{
  "n_layer": 15,
  "d_model": 256,
  "n_head": 4,
  "n_kv_head": 1,
  "head_dim": 64,
  "d_mlp": 704,
  "vocab_size": 675,
  "activation": "swiglu",
  "norm": "layernorm",
  "norm_place": "pre",
  "norm_eps": 1e-05,
  "positions": "rope",
  "rope_base": 30400.0,
  "rope_fraction": 1.0,
  "qk_norm": true,
  "attn_scale": 0.154,
  "bias": "none",
  "tie_embeddings": false,
  "parallel_block": false,
  "init": "uniform",
  "init_std_qkv": 0.0246,
  "init_std_o": 0.0045,
  "init_std_up": 0.0246,
  "init_std_down": 0.00271,
  "optimizer": "muon",
  "lr": 0.00149,
  "lr_mult_o": 0.728,
  "beta1": 0.93,
  "lr_head": 0.00549,
  "warmup_steps": 0,
  "schedule": "wsd",
  "decay_fraction": 0.855,
  "decay_shape": "linear",
  "final_lr_fraction": 0.05,
  "batch_tokens": 32768,
  "seq_len": 128,
  "doc_mask": true,
  "train_tokens": 352100000,
  "steps": 10746,
  "dataset": "wikipedia_en"
}
Each number is 200 + 20 x the weight over its row's rms, rounded and kept within 0 to 999. Layers, rows and columns count from 0. The size before them is the row's rms in percent of the matrix's.

# up: layer 3 MLP up, 704x256, rms 0.0852, rows 565-582, columns 0-127
# down: layer 3 MLP down (transposed), 704x256, rms 0.08, rows 565-582, columns 0-127
# gate: layer 3 MLP gate, 704x256, rms 0.0857, rows 566-583, columns 0-127
up565,102,232,199,166,188,187,236,208,214,223,201,180,191,205,188,199,189,172,199,185,181,211,197,209,202,189,221,181,200,222,187,199,204,195,191,202,219,210,193,177,205,205,215,214,213,232,154,238,198,192,223,217,162,180,216,187,232,180,186,156,212,215,202,175,215,175,193,204,208,177,202,211,177,241,230,230,214,185,201,202,236,208,228,201,192,230,218,163,228,198,193,190,179,191,226,191,214,183,177,203,201,203,217,200,199,211,180,215,194,193,212,194,191,181,192,202,219,227,191,228,216,190,202,178,210,183,183,235,212
down565,100,199,257,199,205,220,197,187,190,209,224,190,177,207,176,202,179,207,198,199,223,220,200,189,191,188,214,200,222,182,222,204,250,169,205,229,194,184,194,180,190,186,212,215,175,187,196,205,242,189,191,207,203,221,198,209,170,143,219,218,216,199,167,222,214,217,235,205,201,213,184,208,207,169,202,169,221,185,193,215,189,194,171,210,196,219,207,193,211,212,205,190,206,187,143,184,206,208,214,193,226,147,200,182,199,175,189,207,220,221,230,202,208,180,236,233,230,156,198,195,233,235,193,216,181,205,226,207,223
gate566,099,196,233,164,181,184,204,200,189,207,213,214,212,181,202,220,172,189,186,214,209,214,214,221,198,160,223,214,191,213,195,237,183,188,208,183,208,199,205,175,202,207,174,212,198,184,223,182,196,173,218,198,181,231,193,212,163,194,180,175,205,189,198,228,188,216,184,170,195,180,178,174,178,248,206,265,185,182,195,182,221,253,195,177,197,178,213,192,194,192,216,223,212,188,181,211,173,203,180,178,181,187,178,228,193,201,185,166,181,194,200,225,204,174,218,172,209,182,217,215,218,203,217,174,202,174,215,191,142
up566,104,214,178,173,203,196,222,170,179,226,206,184,184,232,180,218,205,219,187,223,191,221,189,203,197,225,190,210,187,201,150,173,201,222,237,211,211,204,198,187,194,193,172,226,214,199,236,229,198,201,197,208,190,168,164,168,194,178,197,191,185,163,177,261,186,180,203,186,183,214,179,213,194,174,204,209,211,145,199,181,177,177,194,185,204,206,207,190,200,221,182,205,222,200,210,204,176,206,186,175,199,203,212,161,187,224,228,176,196,201,195,227,219,169,246,219,219,182,197,198,215,205,183,213,203,228,212,168,186
down566,100,185,206,161,206,166,192,198,198,192,211,213,177,205,210,187,170,186,215,234,213,167,214,222,207,163,227,214,183,195,180,193,201,193,217,214,212,189,223,181,194,235,217,200,211,177,186,199,187,192,190,188,184,178,192,196,213,161,186,223,211,195,196,184,226,203,200,207,183,202,213,208,166,223,218,224,233,180,239,220,183,230,194,251,179,160,213,188,174,189,218,197,208,166,210,211,185,193,207,232,185,174,179,237,176,204,204,221,196,209,169,219,204,212,208,225,245,205,189,236,223,210,222,204,213,210,241,197,163
gate567,093,181,210,238,189,223,231,243,185,201,191,223,225,189,192,179,171,212,200,200,241,186,209,173,204,239,207,206,204,212,205,218,196,164,170,187,227,192,193,210,218,166,189,232,212,194,191,211,191,179,207,190,194,186,172,216,172,210,195,209,229,158,232,156,215,200,184,177,224,198,193,217,224,213,169,171,205,214,199,172,205,220,188,196,189,157,232,196,187,213,223,165,185,204,223,200,215,222,166,184,176,210,201,184,192,201,165,199,189,176,155,194,203,216,229,187,177,212,206,181,221,206,149,220,157,246,172,210,195
up567,095,200,222,200,188,180,203,196,195,190,206,214,197,192,186,197,206,233,226,196,191,178,209,196,194,185,193,205,176,181,224,231,196,186,161,161,226,206,218,210,227,226,201,179,186,181,213,189,191,208,177,220,200,220,178,187,184,202,165,161,217,204,193,186,224,188,194,208,218,167,203,196,218,230,181,202,177,179,193,216,198,206,208,219,263,179,209,197,191,227,183,219,184,192,201,189,221,166,211,167,223,226,181,213,179,211,207,208,183,169,195,215,196,146,183,163,216,214,203,178,203,189,173,196,201,227,188,164,183
down567,098,207,194,167,193,192,161,189,223,165,197,194,217,189,230,201,218,221,216,199,165,188,200,206,199,170,163,198,173,194,217,240,191,204,185,192,190,212,223,189,251,205,221,178,188,189,228,182,194,204,181,233,231,209,185,208,185,179,200,179,216,204,191,182,193,190,226,223,173,184,217,164,185,183,201,205,187,214,235,241,201,217,236,212,275,184,199,205,182,216,196,180,216,182,222,215,207,153,226,172,217,194,179,217,182,188,197,187,195,173,210,206,205,157,179,185,169,210,201,195,181,236,209,194,205,201,188,193,187
gate568,096,190,164,207,195,205,229,182,231,191,206,218,213,177,227,203,176,189,184,214,222,200,210,207,200,211,212,203,234,186,197,223,219,236,221,182,208,177,169,224,214,193,199,241,225,165,203,167,212,198,209,226,207,191,231,185,171,228,231,190,196,230,225,216,204,185,206,181,170,202,185,176,210,199,221,207,207,186,206,208,184,181,179,189,222,203,170,203,195,207,200,209,187,146,220,208,186,178,169,198,185,227,202,221,224,198,183,201,215,235,221,200,158,220,243,211,183,219,222,165,194,183,225,221,184,215,170,191,179
up568,098,206,199,214,197,179,204,231,232,203,211,196,222,203,184,174,191,198,192,216,193,171,191,216,212,232,200,160,228,214,189,212,218,189,172,217,182,198,171,213,232,209,178,175,191,221,238,192,205,189,193,202,174,225,218,219,223,196,198,230,193,232,236,174,201,206,184,189,221,195,220,207,177,155,219,206,190,190,220,208,200,192,179,161,215,214,192,169,195,205,187,223,189,187,200,210,202,164,222,213,210,190,230,209,165,184,194,214,205,203,160,194,174,177,196,198,199,225,258,170,233,178,182,191,173,199,195,193,156
down568,097,214,191,191,205,212,211,201,162,191,195,174,188,198,177,211,227,162,217,169,213,198,194,149,198,168,180,211,194,220,233,184,202,228,213,210,180,179,202,163,194,192,213,201,171,215,220,195,190,189,211,202,199,203,224,220,223,212,203,195,208,208,192,207,162,187,189,193,224,193,216,192,205,229,204,190,178,166,208,177,223,211,213,179,185,192,221,233,198,207,218,216,219,212,216,173,198,215,201,198,186,157,184,217,179,221,202,156,205,194,184,199,216,196,221,221,228,187,167,206,194,204,220,200,199,224,186,190,194
gate569,104,204,184,166,198,202,234,209,203,181,159,208,199,202,191,181,202,197,169,192,226,191,242,234,178,196,172,204,224,192,175,227,209,196,199,218,222,194,181,193,163,215,230,182,174,213,221,206,217,175,187,196,178,175,249,195,208,179,202,191,212,208,226,220,218,188,209,220,180,195,163,179,168,210,202,217,219,186,188,189,171,219,232,214,173,188,176,215,188,214,173,166,192,177,218,197,209,248,199,191,226,212,219,198,164,170,175,189,179,210,194,166,206,175,197,224,185,181,205,171,174,207,224,226,202,219,175,233,223
up569,096,245,201,192,196,185,207,157,186,181,226,236,214,209,178,188,231,222,195,154,200,197,189,214,190,215,232,176,218,217,197,188,158,199,209,222,214,223,199,220,192,194,213,195,186,211,218,198,220,198,222,213,196,239,192,185,166,214,213,201,180,206,182,189,203,200,212,145,172,219,192,187,141,184,173,193,236,193,177,197,186,211,210,223,183,212,170,216,196,212,225,173,180,165,215,182,201,152,251,176,236,191,205,199,222,230,205,219,159,175,219,179,175,207,187,202,200,204,204,180,209,188,221,172,224,223,190,235,177
down569,103,203,211,209,213,229,154,174,211,182,254,225,214,212,212,207,217,213,232,178,164,222,182,210,176,214,244,185,173,191,208,173,180,186,215,211,178,218,230,213,220,170,182,195,219,179,199,202,205,209,209,220,207,242,154,182,162,197,216,209,190,201,182,163,191,214,190,162,198,202,219,203,178,187,200,204,201,196,211,197,234,193,209,187,229,209,212,184,211,194,206,195,218,191,202,233,178,163,243,152,178,188,173,211,233,207,225,220,207,182,209,188,203,209,191,167,200,236,214,202,236,186,208,178,205,192,205,176,182
gate570,090,175,207,234,220,216,176,208,195,207,202,199,208,203,181,211,188,196,184,238,188,175,205,207,211,183,192,175,195,196,194,206,201,191,174,172,216,186,198,186,209,236,178,202,232,192,195,199,202,195,211,207,177,213,188,196,206,187,206,195,210,156,210,233,209,185,215,191,179,211,204,182,206,221,222,210,181,205,171,194,200,171,165,209,169,171,227,171,176,209,223,220,198,211,199,212,160,215,198,202,174,200,202,235,212,198,187,175,199,236,210,201,204,206,233,226,200,183,231,223,184,228,183,217,180,216,174,173,196
up570,092,211,155,199,204,208,180,199,184,205,198,176,218,170,226,208,164,196,228,213,198,210,214,191,201,224,180,199,201,180,214,247,214,237,206,217,138,182,155,201,225,186,149,197,182,189,201,192,218,193,181,190,184,189,208,200,202,221,169,213,193,170,204,212,232,237,220,206,172,186,223,205,202,227,189,187,205,212,211,205,225,183,203,196,218,200,187,187,214,212,208,197,188,204,174,196,183,196,198,187,210,185,210,229,177,192,195,208,199,228,196,171,190,217,181,182,171,221,220,199,197,169,216,203,212,187,194,188,203
down570,095,223,199,190,206,180,233,173,221,203,179,169,215,195,221,201,185,202,232,199,205,224,236,189,210,218,209,202,180,199,189,221,191,186,235,259,201,200,185,222,197,192,162,192,193,216,223,184,188,202,197,216,197,198,187,205,193,220,194,172,203,209,178,180,200,228,238,189,187,181,214,215,213,190,194,181,244,202,226,218,222,213,175,200,212,214,188,217,243,210,189,199,188,193,204,214,211,183,177,182,214,207,216,193,185,196,215,222,226,201,206,200,188,194,203,171,205,225,219,229,171,169,238,154,234,215,205,206,181
gate571,102,198,207,168,164,238,193,240,183,216,215,206,187,191,199,200,224,184,179,210,224,221,243,191,228,181,190,234,183,189,190,220,195,203,212,228,194,186,200,185,192,184,196,243,151,206,215,208,188,193,215,204,218,179,224,216,207,187,188,219,213,174,205,216,227,205,219,182,187,220,214,205,205,216,187,194,170,202,194,212,223,225,207,182,181,201,197,213,184,194,183,214,216,158,223,147,177,192,187,171,214,234,217,217,195,199,181,198,190,193,220,199,197,167,207,194,245,234,193,161,194,163,215,202,212,229,201,218,207
up571,107,205,193,175,187,214,229,214,209,184,204,175,218,213,182,195,209,152,177,195,222,254,196,197,188,191,175,181,180,180,185,185,198,179,198,215,208,168,223,209,200,188,211,223,252,170,236,214,221,222,243,213,210,205,191,197,192,193,175,208,206,171,228,223,225,230,181,186,211,219,201,168,192,187,216,198,218,182,219,204,193,218,197,189,187,171,203,189,193,164,218,190,201,188,178,195,219,212,218,205,204,214,182,181,192,236,210,226,188,177,204,199,214,187,198,204,189,208,182,188,208,203,188,188,197,255,179,197,183
down571,098,202,217,212,208,199,212,152,169,200,206,186,209,178,188,196,173,239,214,194,211,214,203,200,223,219,202,209,208,225,196,220,220,236,184,177,220,203,204,207,255,212,194,162,218,197,197,175,194,174,180,176,186,200,216,198,180,223,222,183,212,212,212,180,175,181,183,220,236,214,208,195,229,182,200,211,259,182,214,176,206,210,206,182,181,195,191,180,195,192,187,199,199,241,239,217,207,194,192,227,197,144,166,184,196,213,212,214,243,210,203,201,203,225,228,181,208,200,201,230,200,201,207,220,143,146,216,193,208
gate572,090,205,153,192,193,206,202,207,198,209,197,184,200,233,192,224,204,195,193,222,191,228,204,234,204,190,178,231,180,199,196,179,172,194,231,185,190,182,204,219,170,238,212,190,180,184,230,209,181,205,243,223,263,238,202,237,225,184,222,192,208,179,161,204,198,185,217,213,185,202,216,207,211,200,224,195,211,240,197,179,199,198,240,174,212,204,201,212,184,222,192,192,169,203,204,193,194,233,217,180,205,242,190,204,191,218,209,163,205,160,232,234,214,221,177,200,193,184,223,192,172,220,194,203,209,209,187,206,171
up572,094,232,188,186,171,206,212,201,192,185,206,201,206,224,185,179,164,213,182,251,240,195,210,204,177,177,198,197,188,209,198,202,206,193,218,213,168,205,191,167,193,197,213,189,223,188,226,218,156,206,183,193,174,190,180,195,211,200,179,144,197,208,199,195,184,207,208,210,195,203,210,203,242,197,177,187,156,212,214,199,182,202,191,172,206,209,191,187,216,220,157,192,227,247,221,234,219,215,157,205,168,190,227,184,243,208,211,193,164,203,179,215,206,182,179,189,217,191,222,262,194,195,184,190,168,190,213,189,209
down572,097,210,176,205,184,195,216,200,177,194,212,198,206,229,203,205,215,223,187,181,161,219,234,217,207,181,180,173,202,214,212,196,221,192,231,195,183,196,214,179,221,220,221,200,201,199,217,194,179,168,191,238,229,216,187,197,208,192,236,200,198,191,179,157,163,214,210,231,222,220,197,196,213,205,199,198,204,223,195,211,192,185,225,179,167,203,163,184,224,232,196,197,196,195,197,212,224,214,178,163,194,225,192,161,201,218,201,223,193,210,178,226,221,171,209,189,248,188,189,217,223,229,234,184,158,215,183,188,230
gate573,105,221,220,188,188,191,240,184,198,214,172,168,192,223,170,173,196,222,183,200,196,242,184,229,174,215,239,207,218,192,190,218,203,207,200,201,230,183,234,228,203,226,186,186,183,199,162,219,183,212,195,203,212,208,213,212,199,195,204,192,245,222,213,175,210,197,204,207,178,210,193,187,248,201,203,209,184,182,172,225,199,221,215,189,202,226,180,190,185,230,215,204,191,206,174,209,203,226,227,173,207,214,171,231,209,182,193,200,201,174,203,180,218,220,197,212,217,200,235,161,207,203,169,220,203,236,156,208,193
up573,105,187,188,198,188,240,229,192,212,174,195,197,199,198,204,209,182,197,201,236,229,222,200,193,206,209,204,199,211,218,183,224,206,202,211,197,197,203,175,230,195,222,176,195,222,193,182,177,179,207,211,212,184,225,188,167,209,194,220,200,186,203,211,232,174,228,219,208,166,211,199,223,191,186,206,207,220,191,190,206,215,174,216,217,171,182,203,215,217,185,200,201,209,214,176,226,176,182,188,182,200,208,205,194,223,224,242,237,180,197,207,148,174,202,212,203,172,214,184,194,179,179,205,199,230,206,210,147,202
down573,105,220,182,230,207,179,195,239,232,198,217,227,201,198,226,226,184,195,209,203,197,209,183,163,234,178,203,204,199,229,230,186,212,187,199,189,186,185,208,201,167,190,196,244,237,164,220,231,222,177,232,219,180,198,223,230,227,162,194,211,187,187,226,229,196,192,190,233,213,171,222,206,190,182,189,234,226,217,188,198,204,209,188,195,170,185,198,190,182,199,183,190,208,187,199,195,177,189,185,213,225,177,182,171,222,204,196,229,218,171,192,186,204,191,180,191,158,205,178,176,175,210,217,164,201,227,204,201,228
gate574,094,219,211,231,225,209,204,211,185,177,197,191,229,211,239,169,175,194,167,196,178,197,195,194,196,213,202,199,166,180,186,179,222,166,195,201,214,199,196,243,187,153,186,157,206,235,177,207,158,188,186,206,218,232,200,233,235,191,227,216,170,180,201,192,206,157,191,172,212,217,216,201,199,224,217,185,156,161,231,228,177,198,210,203,177,224,200,205,215,201,180,206,202,195,210,179,211,243,202,195,219,215,208,214,224,204,182,222,179,191,178,205,232,207,187,225,173,240,215,207,181,222,156,188,193,221,167,195,225
up574,097,193,188,180,187,233,203,203,191,237,199,199,180,212,191,216,174,210,199,180,217,180,222,185,213,203,198,224,213,210,197,219,173,185,192,210,198,229,195,170,210,241,219,231,189,189,182,194,237,229,211,176,198,193,189,196,217,202,184,153,220,189,168,162,195,220,199,208,183,221,188,224,211,199,195,213,185,238,167,189,207,221,186,221,219,209,211,206,222,204,177,196,207,194,212,184,222,144,198,212,208,198,225,183,178,192,219,189,211,200,230,210,197,201,163,162,212,173,216,243,190,191,196,197,199,181,216,193,169
down574,095,179,227,227,204,179,200,205,214,180,193,211,244,193,209,163,219,223,182,204,181,204,220,222,184,214,201,184,172,202,211,167,254,222,174,187,221,204,202,198,211,207,199,140,207,200,207,231,215,157,168,191,230,214,199,221,185,187,238,194,182,204,181,195,198,181,186,201,218,175,242,201,209,198,175,213,170,172,227,247,161,173,228,207,179,203,216,181,182,204,199,203,233,216,201,206,210,212,218,195,180,186,186,209,241,195,185,201,151,211,182,195,215,219,198,220,171,246,173,160,212,185,186,197,196,187,176,223,219
gate575,102,189,202,209,200,209,177,187,207,228,207,195,230,227,168,190,173,191,203,216,212,178,194,201,208,212,196,195,201,209,194,215,198,196,172,154,174,182,169,215,226,171,203,187,196,241,215,216,213,157,201,202,210,207,159,204,189,180,159,210,199,183,223,183,204,207,175,211,176,176,187,192,204,222,197,221,193,240,172,214,217,169,232,193,199,201,214,193,225,203,212,223,194,221,186,236,198,222,176,176,201,200,191,194,173,211,176,232,201,169,196,209,187,228,207,219,194,225,249,236,227,220,189,195,196,207,222,166,214
up575,098,190,235,176,188,197,191,201,190,241,201,228,205,194,217,193,209,239,214,175,202,225,201,215,189,213,198,184,179,229,179,191,184,156,176,209,170,201,209,229,208,192,173,205,222,221,215,205,179,200,203,199,215,233,208,210,214,177,185,222,172,227,196,233,221,189,208,193,201,177,211,209,219,180,226,177,159,209,191,174,202,206,204,217,214,210,202,211,175,179,215,215,204,206,218,182,218,199,161,175,222,179,209,177,196,164,213,201,183,160,182,206,188,199,219,192,192,213,179,200,193,241,198,215,204,188,204,192,230
down575,102,216,200,234,194,214,191,159,192,206,199,183,169,225,219,207,256,217,206,197,216,225,185,185,194,204,201,176,197,225,212,224,196,188,214,177,208,193,182,208,219,165,218,193,207,225,199,219,190,195,186,213,226,211,183,195,213,207,180,203,191,219,164,196,195,177,209,173,168,215,179,191,203,234,227,188,207,207,201,191,195,207,230,206,185,235,218,226,202,229,208,229,217,210,155,233,173,213,197,168,172,201,201,158,182,181,163,224,221,202,193,188,209,185,213,237,179,214,216,230,211,215,181,176,205,204,207,167,208
gate576,101,213,210,166,223,234,184,188,174,204,193,208,198,201,195,225,206,165,176,244,221,208,203,205,204,204,192,188,199,215,214,175,175,174,180,195,243,174,206,200,157,197,185,196,221,197,181,194,198,216,225,194,215,206,194,194,203,198,212,221,172,210,187,190,239,178,209,248,198,201,200,209,219,218,198,184,171,192,166,186,166,195,227,204,194,244,179,206,193,168,199,191,225,191,231,182,177,254,189,181,209,182,214,184,212,194,153,172,216,205,179,200,194,242,153,203,180,163,210,208,202,239,196,196,161,212,202,194,240
up576,099,227,201,189,167,210,182,179,204,192,167,192,179,197,229,182,214,181,180,200,204,216,215,199,165,218,207,234,220,218,180,192,180,210,182,215,217,185,221,204,206,196,200,214,198,207,225,213,178,207,217,235,199,219,211,181,197,204,180,234,162,139,201,196,199,200,217,207,196,197,208,215,186,231,232,175,224,213,194,212,195,235,159,204,171,189,216,226,231,200,228,224,199,219,185,188,207,217,184,200,240,225,220,191,191,200,184,213,190,233,173,208,159,202,175,227,203,235,182,227,180,194,203,182,202,181,176,200,224
down576,108,172,224,204,178,177,241,179,208,169,177,188,166,217,188,232,200,178,212,162,212,195,193,148,177,228,186,225,243,198,189,201,245,187,219,152,218,221,190,202,223,212,228,216,217,180,198,198,200,224,197,196,220,227,219,181,199,190,193,218,185,218,213,227,217,184,214,183,182,160,233,166,214,235,197,213,217,216,212,203,187,177,189,198,206,203,220,188,199,223,178,179,201,170,195,222,213,212,234,217,166,207,216,187,168,214,203,204,188,185,194,204,213,204,201,178,204,150,244,217,204,213,202,214,224,177,218,187,193
gate577,102,225,218,184,205,188,220,224,235,195,185,210,179,151,235,218,258,224,188,252,219,179,217,197,225,197,209,212,191,200,209,199,205,219,230,201,168,166,246,199,195,204,195,173,218,168,177,204,209,176,209,241,201,141,213,206,209,221,215,227,194,202,185,215,209,172,192,230,184,204,234,173,236,197,242,245,214,183,207,196,209,199,205,181,213,216,180,210,177,212,205,223,216,199,208,131,185,192,200,222,219,217,180,190,196,188,213,175,179,207,215,188,215,197,199,198,211,154,181,172,196,175,191,211,184,216,171,163,206
up577,099,190,197,227,186,210,180,186,202,151,209,174,209,192,184,174,170,191,157,199,209,173,240,173,176,178,212,221,212,172,162,201,219,201,167,202,203,156,211,193,173,199,197,213,222,211,220,243,191,208,212,176,185,217,239,190,197,185,171,184,229,193,191,221,219,239,227,179,194,210,203,242,199,212,212,201,199,191,191,198,209,218,222,195,182,179,220,206,199,179,191,220,219,213,215,185,200,209,232,186,203,249,207,206,179,170,160,227,226,205,202,224,225,232,182,169,191,180,206,182,179,212,190,196,203,195,224,208,181
down577,107,187,232,212,218,214,198,206,223,185,203,204,211,189,217,151,217,198,191,202,194,180,246,224,195,165,193,179,203,192,146,199,239,172,206,203,145,165,233,224,188,204,183,194,210,204,201,206,213,200,187,215,203,214,250,215,232,209,167,172,181,197,218,210,210,241,216,222,186,199,226,167,230,192,227,185,191,189,195,188,209,212,213,229,221,185,210,204,166,192,208,228,216,204,200,180,188,198,213,205,192,194,213,202,182,210,160,232,195,201,199,207,211,247,167,193,184,158,196,184,191,208,192,226,187,189,205,219,222
gate578,105,214,204,205,194,187,199,191,211,199,206,222,204,218,184,163,219,192,190,176,234,225,221,204,217,182,193,219,237,206,202,211,169,184,205,214,206,168,182,238,212,182,215,228,202,207,206,165,184,146,234,177,200,206,191,212,145,202,181,217,206,191,224,201,204,218,197,223,194,213,231,203,185,176,198,207,177,191,201,214,167,202,167,179,182,219,168,196,212,196,191,187,146,188,185,186,199,187,224,212,258,199,227,202,206,195,192,186,204,188,231,226,203,215,215,202,164,203,198,177,209,189,204,195,196,219,192,207,197
up578,107,199,214,219,171,214,206,197,167,171,197,162,217,215,213,220,205,188,188,247,192,179,219,188,197,218,224,166,232,161,212,185,188,216,198,192,168,209,208,223,194,222,205,229,157,199,171,225,208,187,183,223,192,197,166,204,228,219,159,193,236,219,217,198,213,197,178,174,194,195,202,180,179,161,183,183,193,219,185,210,194,253,216,218,212,199,198,234,171,224,203,206,192,184,190,197,225,184,218,189,157,192,188,216,178,180,189,186,189,228,178,197,170,212,193,211,191,209,211,228,197,201,204,223,226,167,219,185,186
down578,095,212,236,237,243,214,218,167,208,251,171,197,191,190,185,201,208,186,203,189,190,189,172,204,176,163,206,203,169,179,184,212,256,171,211,192,217,235,189,187,231,195,188,226,193,182,245,240,202,215,200,190,199,197,224,223,210,220,242,185,195,203,187,211,204,208,224,222,213,175,184,222,224,227,199,180,231,198,217,184,233,191,189,197,173,188,213,190,186,182,187,179,195,209,198,177,207,225,200,217,176,213,203,208,206,224,172,192,208,193,197,175,198,180,195,239,200,186,170,178,202,185,193,173,185,233,199,211,184
gate579,114,184,199,163,205,225,180,198,187,223,210,211,212,181,219,195,191,216,214,163,201,195,174,212,225,172,187,228,210,169,207,197,202,214,200,219,193,213,202,202,181,196,197,224,203,200,216,218,231,167,246,205,213,209,207,232,199,210,174,213,228,226,210,171,167,234,185,220,203,209,228,193,189,205,220,232,206,160,163,217,196,187,264,198,192,217,169,192,226,238,162,226,199,180,152,179,205,201,198,182,222,193,209,204,190,219,221,202,198,225,184,145,211,212,229,159,204,197,208,203,209,228,226,234,170,195,167,177,206
up579,116,203,200,152,193,141,205,202,190,197,209,167,204,214,210,192,189,204,223,181,179,212,187,210,233,215,191,205,213,185,202,168,178,197,199,182,205,227,177,199,221,198,188,195,199,178,216,207,195,190,173,181,196,195,195,192,193,192,222,215,202,187,206,209,241,209,209,179,208,198,210,198,209,207,237,214,218,211,215,193,211,182,218,232,196,203,214,192,192,225,202,234,172,206,180,204,208,212,218,220,157,239,210,204,227,199,245,186,177,179,213,190,193,158,212,210,181,163,225,174,231,171,215,204,199,232,195,186,176
down579,109,193,167,222,225,230,185,216,215,204,226,236,169,209,201,189,203,227,189,198,227,166,189,217,169,169,191,194,185,205,206,198,202,211,199,211,219,227,210,217,147,197,178,196,217,201,203,186,251,227,224,230,202,177,208,235,233,157,190,210,234,168,195,207,214,212,208,201,207,179,227,199,185,229,182,207,172,195,216,205,193,191,202,201,213,218,196,205,183,213,202,189,220,209,200,199,188,192,188,231,230,185,170,198,193,204,202,220,181,208,192,194,207,229,201,224,213,223,160,179,212,209,171,253,199,189,173,191,213
gate580,106,208,210,219,194,211,233,191,214,206,193,218,206,195,230,211,221,188,206,210,222,188,208,226,187,193,180,215,202,206,237,201,220,204,228,190,180,213,213,190,223,172,170,239,226,238,184,172,172,201,196,201,184,182,162,231,180,186,192,205,197,205,209,162,198,199,208,167,208,210,205,176,226,215,228,215,205,204,237,229,215,190,195,225,159,190,167,172,189,208,185,200,165,210,206,179,225,190,243,216,160,222,189,195,189,183,174,222,211,199,184,186,216,221,250,213,151,176,208,227,218,180,206,196,213,189,217,200,170
up580,109,225,176,185,196,238,242,211,249,212,213,203,224,204,223,163,234,190,203,191,192,198,188,188,197,187,162,167,192,151,173,229,177,213,211,179,204,195,196,227,199,227,174,237,190,222,193,186,212,194,165,175,183,205,191,214,220,189,192,193,207,231,190,193,195,200,191,198,187,146,168,184,198,198,234,195,205,221,186,201,222,163,181,179,197,211,181,192,220,188,170,175,218,232,209,209,200,217,207,184,195,197,197,213,232,190,184,222,203,189,163,241,227,211,208,222,209,201,192,196,199,221,192,227,198,230,198,212,190
down580,100,191,215,194,228,176,157,188,185,196,224,179,219,204,176,206,146,222,210,190,218,200,205,191,195,226,247,193,212,198,216,213,228,215,156,176,208,197,202,192,214,203,216,160,195,184,223,235,230,205,218,222,211,167,203,177,188,212,196,207,224,213,196,232,173,207,186,227,198,197,233,216,180,190,188,197,226,189,215,217,206,202,196,228,227,194,232,201,196,223,223,191,205,199,178,192,205,205,165,166,177,186,233,186,162,214,198,202,233,188,203,202,239,205,142,203,199,202,220,219,204,207,197,187,207,215,192,190,196
gate581,104,199,193,226,200,184,184,163,191,241,208,195,191,210,183,217,229,195,202,204,203,190,200,189,169,186,209,203,165,178,224,226,185,207,200,215,187,206,169,184,210,200,215,195,199,185,195,189,162,177,170,203,162,213,193,266,180,194,253,219,159,186,212,215,206,224,193,208,150,215,204,192,203,202,219,174,184,214,173,222,228,194,224,175,192,209,220,210,216,203,167,208,173,205,234,209,198,226,202,251,181,214,202,208,215,174,179,190,225,222,250,152,198,187,198,220,198,199,183,189,231,173,186,184,178,197,216,172,217
up581,107,207,117,206,198,200,208,214,200,168,201,216,217,216,228,182,215,163,170,207,197,198,174,193,215,190,216,195,203,249,158,179,193,195,209,200,182,210,185,205,193,200,208,204,204,196,200,197,194,205,181,198,166,209,187,215,182,196,212,188,206,221,218,193,214,177,212,210,186,203,213,207,197,207,184,194,247,211,180,213,191,187,218,146,208,212,211,206,187,195,199,225,197,202,188,245,183,192,200,196,228,203,157,207,198,227,228,223,232,177,175,194,189,201,206,171,180,167,217,201,203,229,219,216,211,200,212,217,197
down581,100,159,239,219,220,178,165,171,214,210,178,166,186,182,206,199,222,209,198,191,197,221,193,198,180,206,164,186,185,195,200,205,206,190,197,228,201,210,171,197,189,166,195,225,202,196,214,207,166,182,157,226,181,210,199,198,201,191,234,216,196,194,206,190,211,220,188,182,201,220,196,190,217,192,204,188,164,218,171,207,234,200,182,231,210,207,234,200,201,190,191,193,211,203,229,171,215,194,194,234,199,207,208,194,166,156,210,217,205,211,229,227,185,215,156,216,176,176,197,208,198,231,181,161,180,216,171,183,195
gate582,083,153,211,177,200,200,221,205,247,177,218,164,195,237,169,214,203,191,217,179,201,200,218,208,180,216,176,185,212,199,149,161,195,206,215,190,213,173,197,204,198,215,201,195,193,184,189,193,208,200,183,199,216,226,203,227,194,224,204,206,198,217,184,188,200,185,204,211,219,172,169,194,189,180,209,225,214,233,191,196,216,193,211,190,187,188,198,218,206,219,188,224,232,164,167,193,204,194,178,202,205,204,206,213,184,160,230,206,198,222,171,193,197,203,202,192,184,192,210,199,216,246,203,202,207,182,191,224,199
up582,087,197,202,218,202,214,209,215,208,181,206,215,176,184,218,203,171,221,187,185,191,226,214,191,206,173,189,211,174,235,195,214,209,209,211,175,199,202,188,176,177,188,220,183,203,177,165,240,208,215,217,210,216,212,248,203,203,244,236,216,185,225,178,189,185,234,203,227,162,180,179,197,201,176,203,168,198,255,206,175,211,197,179,196,196,201,181,186,211,213,228,217,217,198,235,198,194,206,265,189,223,223,206,221,233,194,212,216,207,198,226,194,205,250,201,192,176,197,184,170,204,199,213,208,187,206,252,161,185
down582,082,217,202,186,207,205,184,209,194,241,208,230,202,184,174,194,169,209,169,198,215,201,219,156,193,205,211,211,201,226,193,247,180,193,174,204,214,210,219,198,191,195,203,215,199,182,220,206,194,228,211,180,222,204,210,193,194,179,210,208,223,202,221,193,208,187,185,184,170,209,205,218,208,167,151,206,192,216,180,144,208,169,174,179,220,209,225,226,189,222,190,223,195,210,204,189,223,197,185,220,170,223,203,223,172,214,198,189,207,190,199,214,180,180,196,161,241,172,173,208,197,216,214,209,225,215,211,206,197
gate583,101,177,203,203,205,232,203,216,193,208,210,210,199,223,159,216,238,187,190,211,185,217,198,183,200,180,223,208,236,188,209,226,178,193,230,212,174,203,223,203,159,183,183,202,223,215,204,178,170,196,190,212,226,179,218,215,191,211,169,192,211,184,219,243,180,178,219,196,209,220,208,203,205,196,180,190,205,217,200,225,212,189,183,174,204,219,216,212,235,198,204,198,194,210,174,186,194,169,240,239,212,170,193,206,173,168,218,184,192,201,180,200,223,203,167,217,169,196,178,207,175,223,206,179,236,230,167,222,205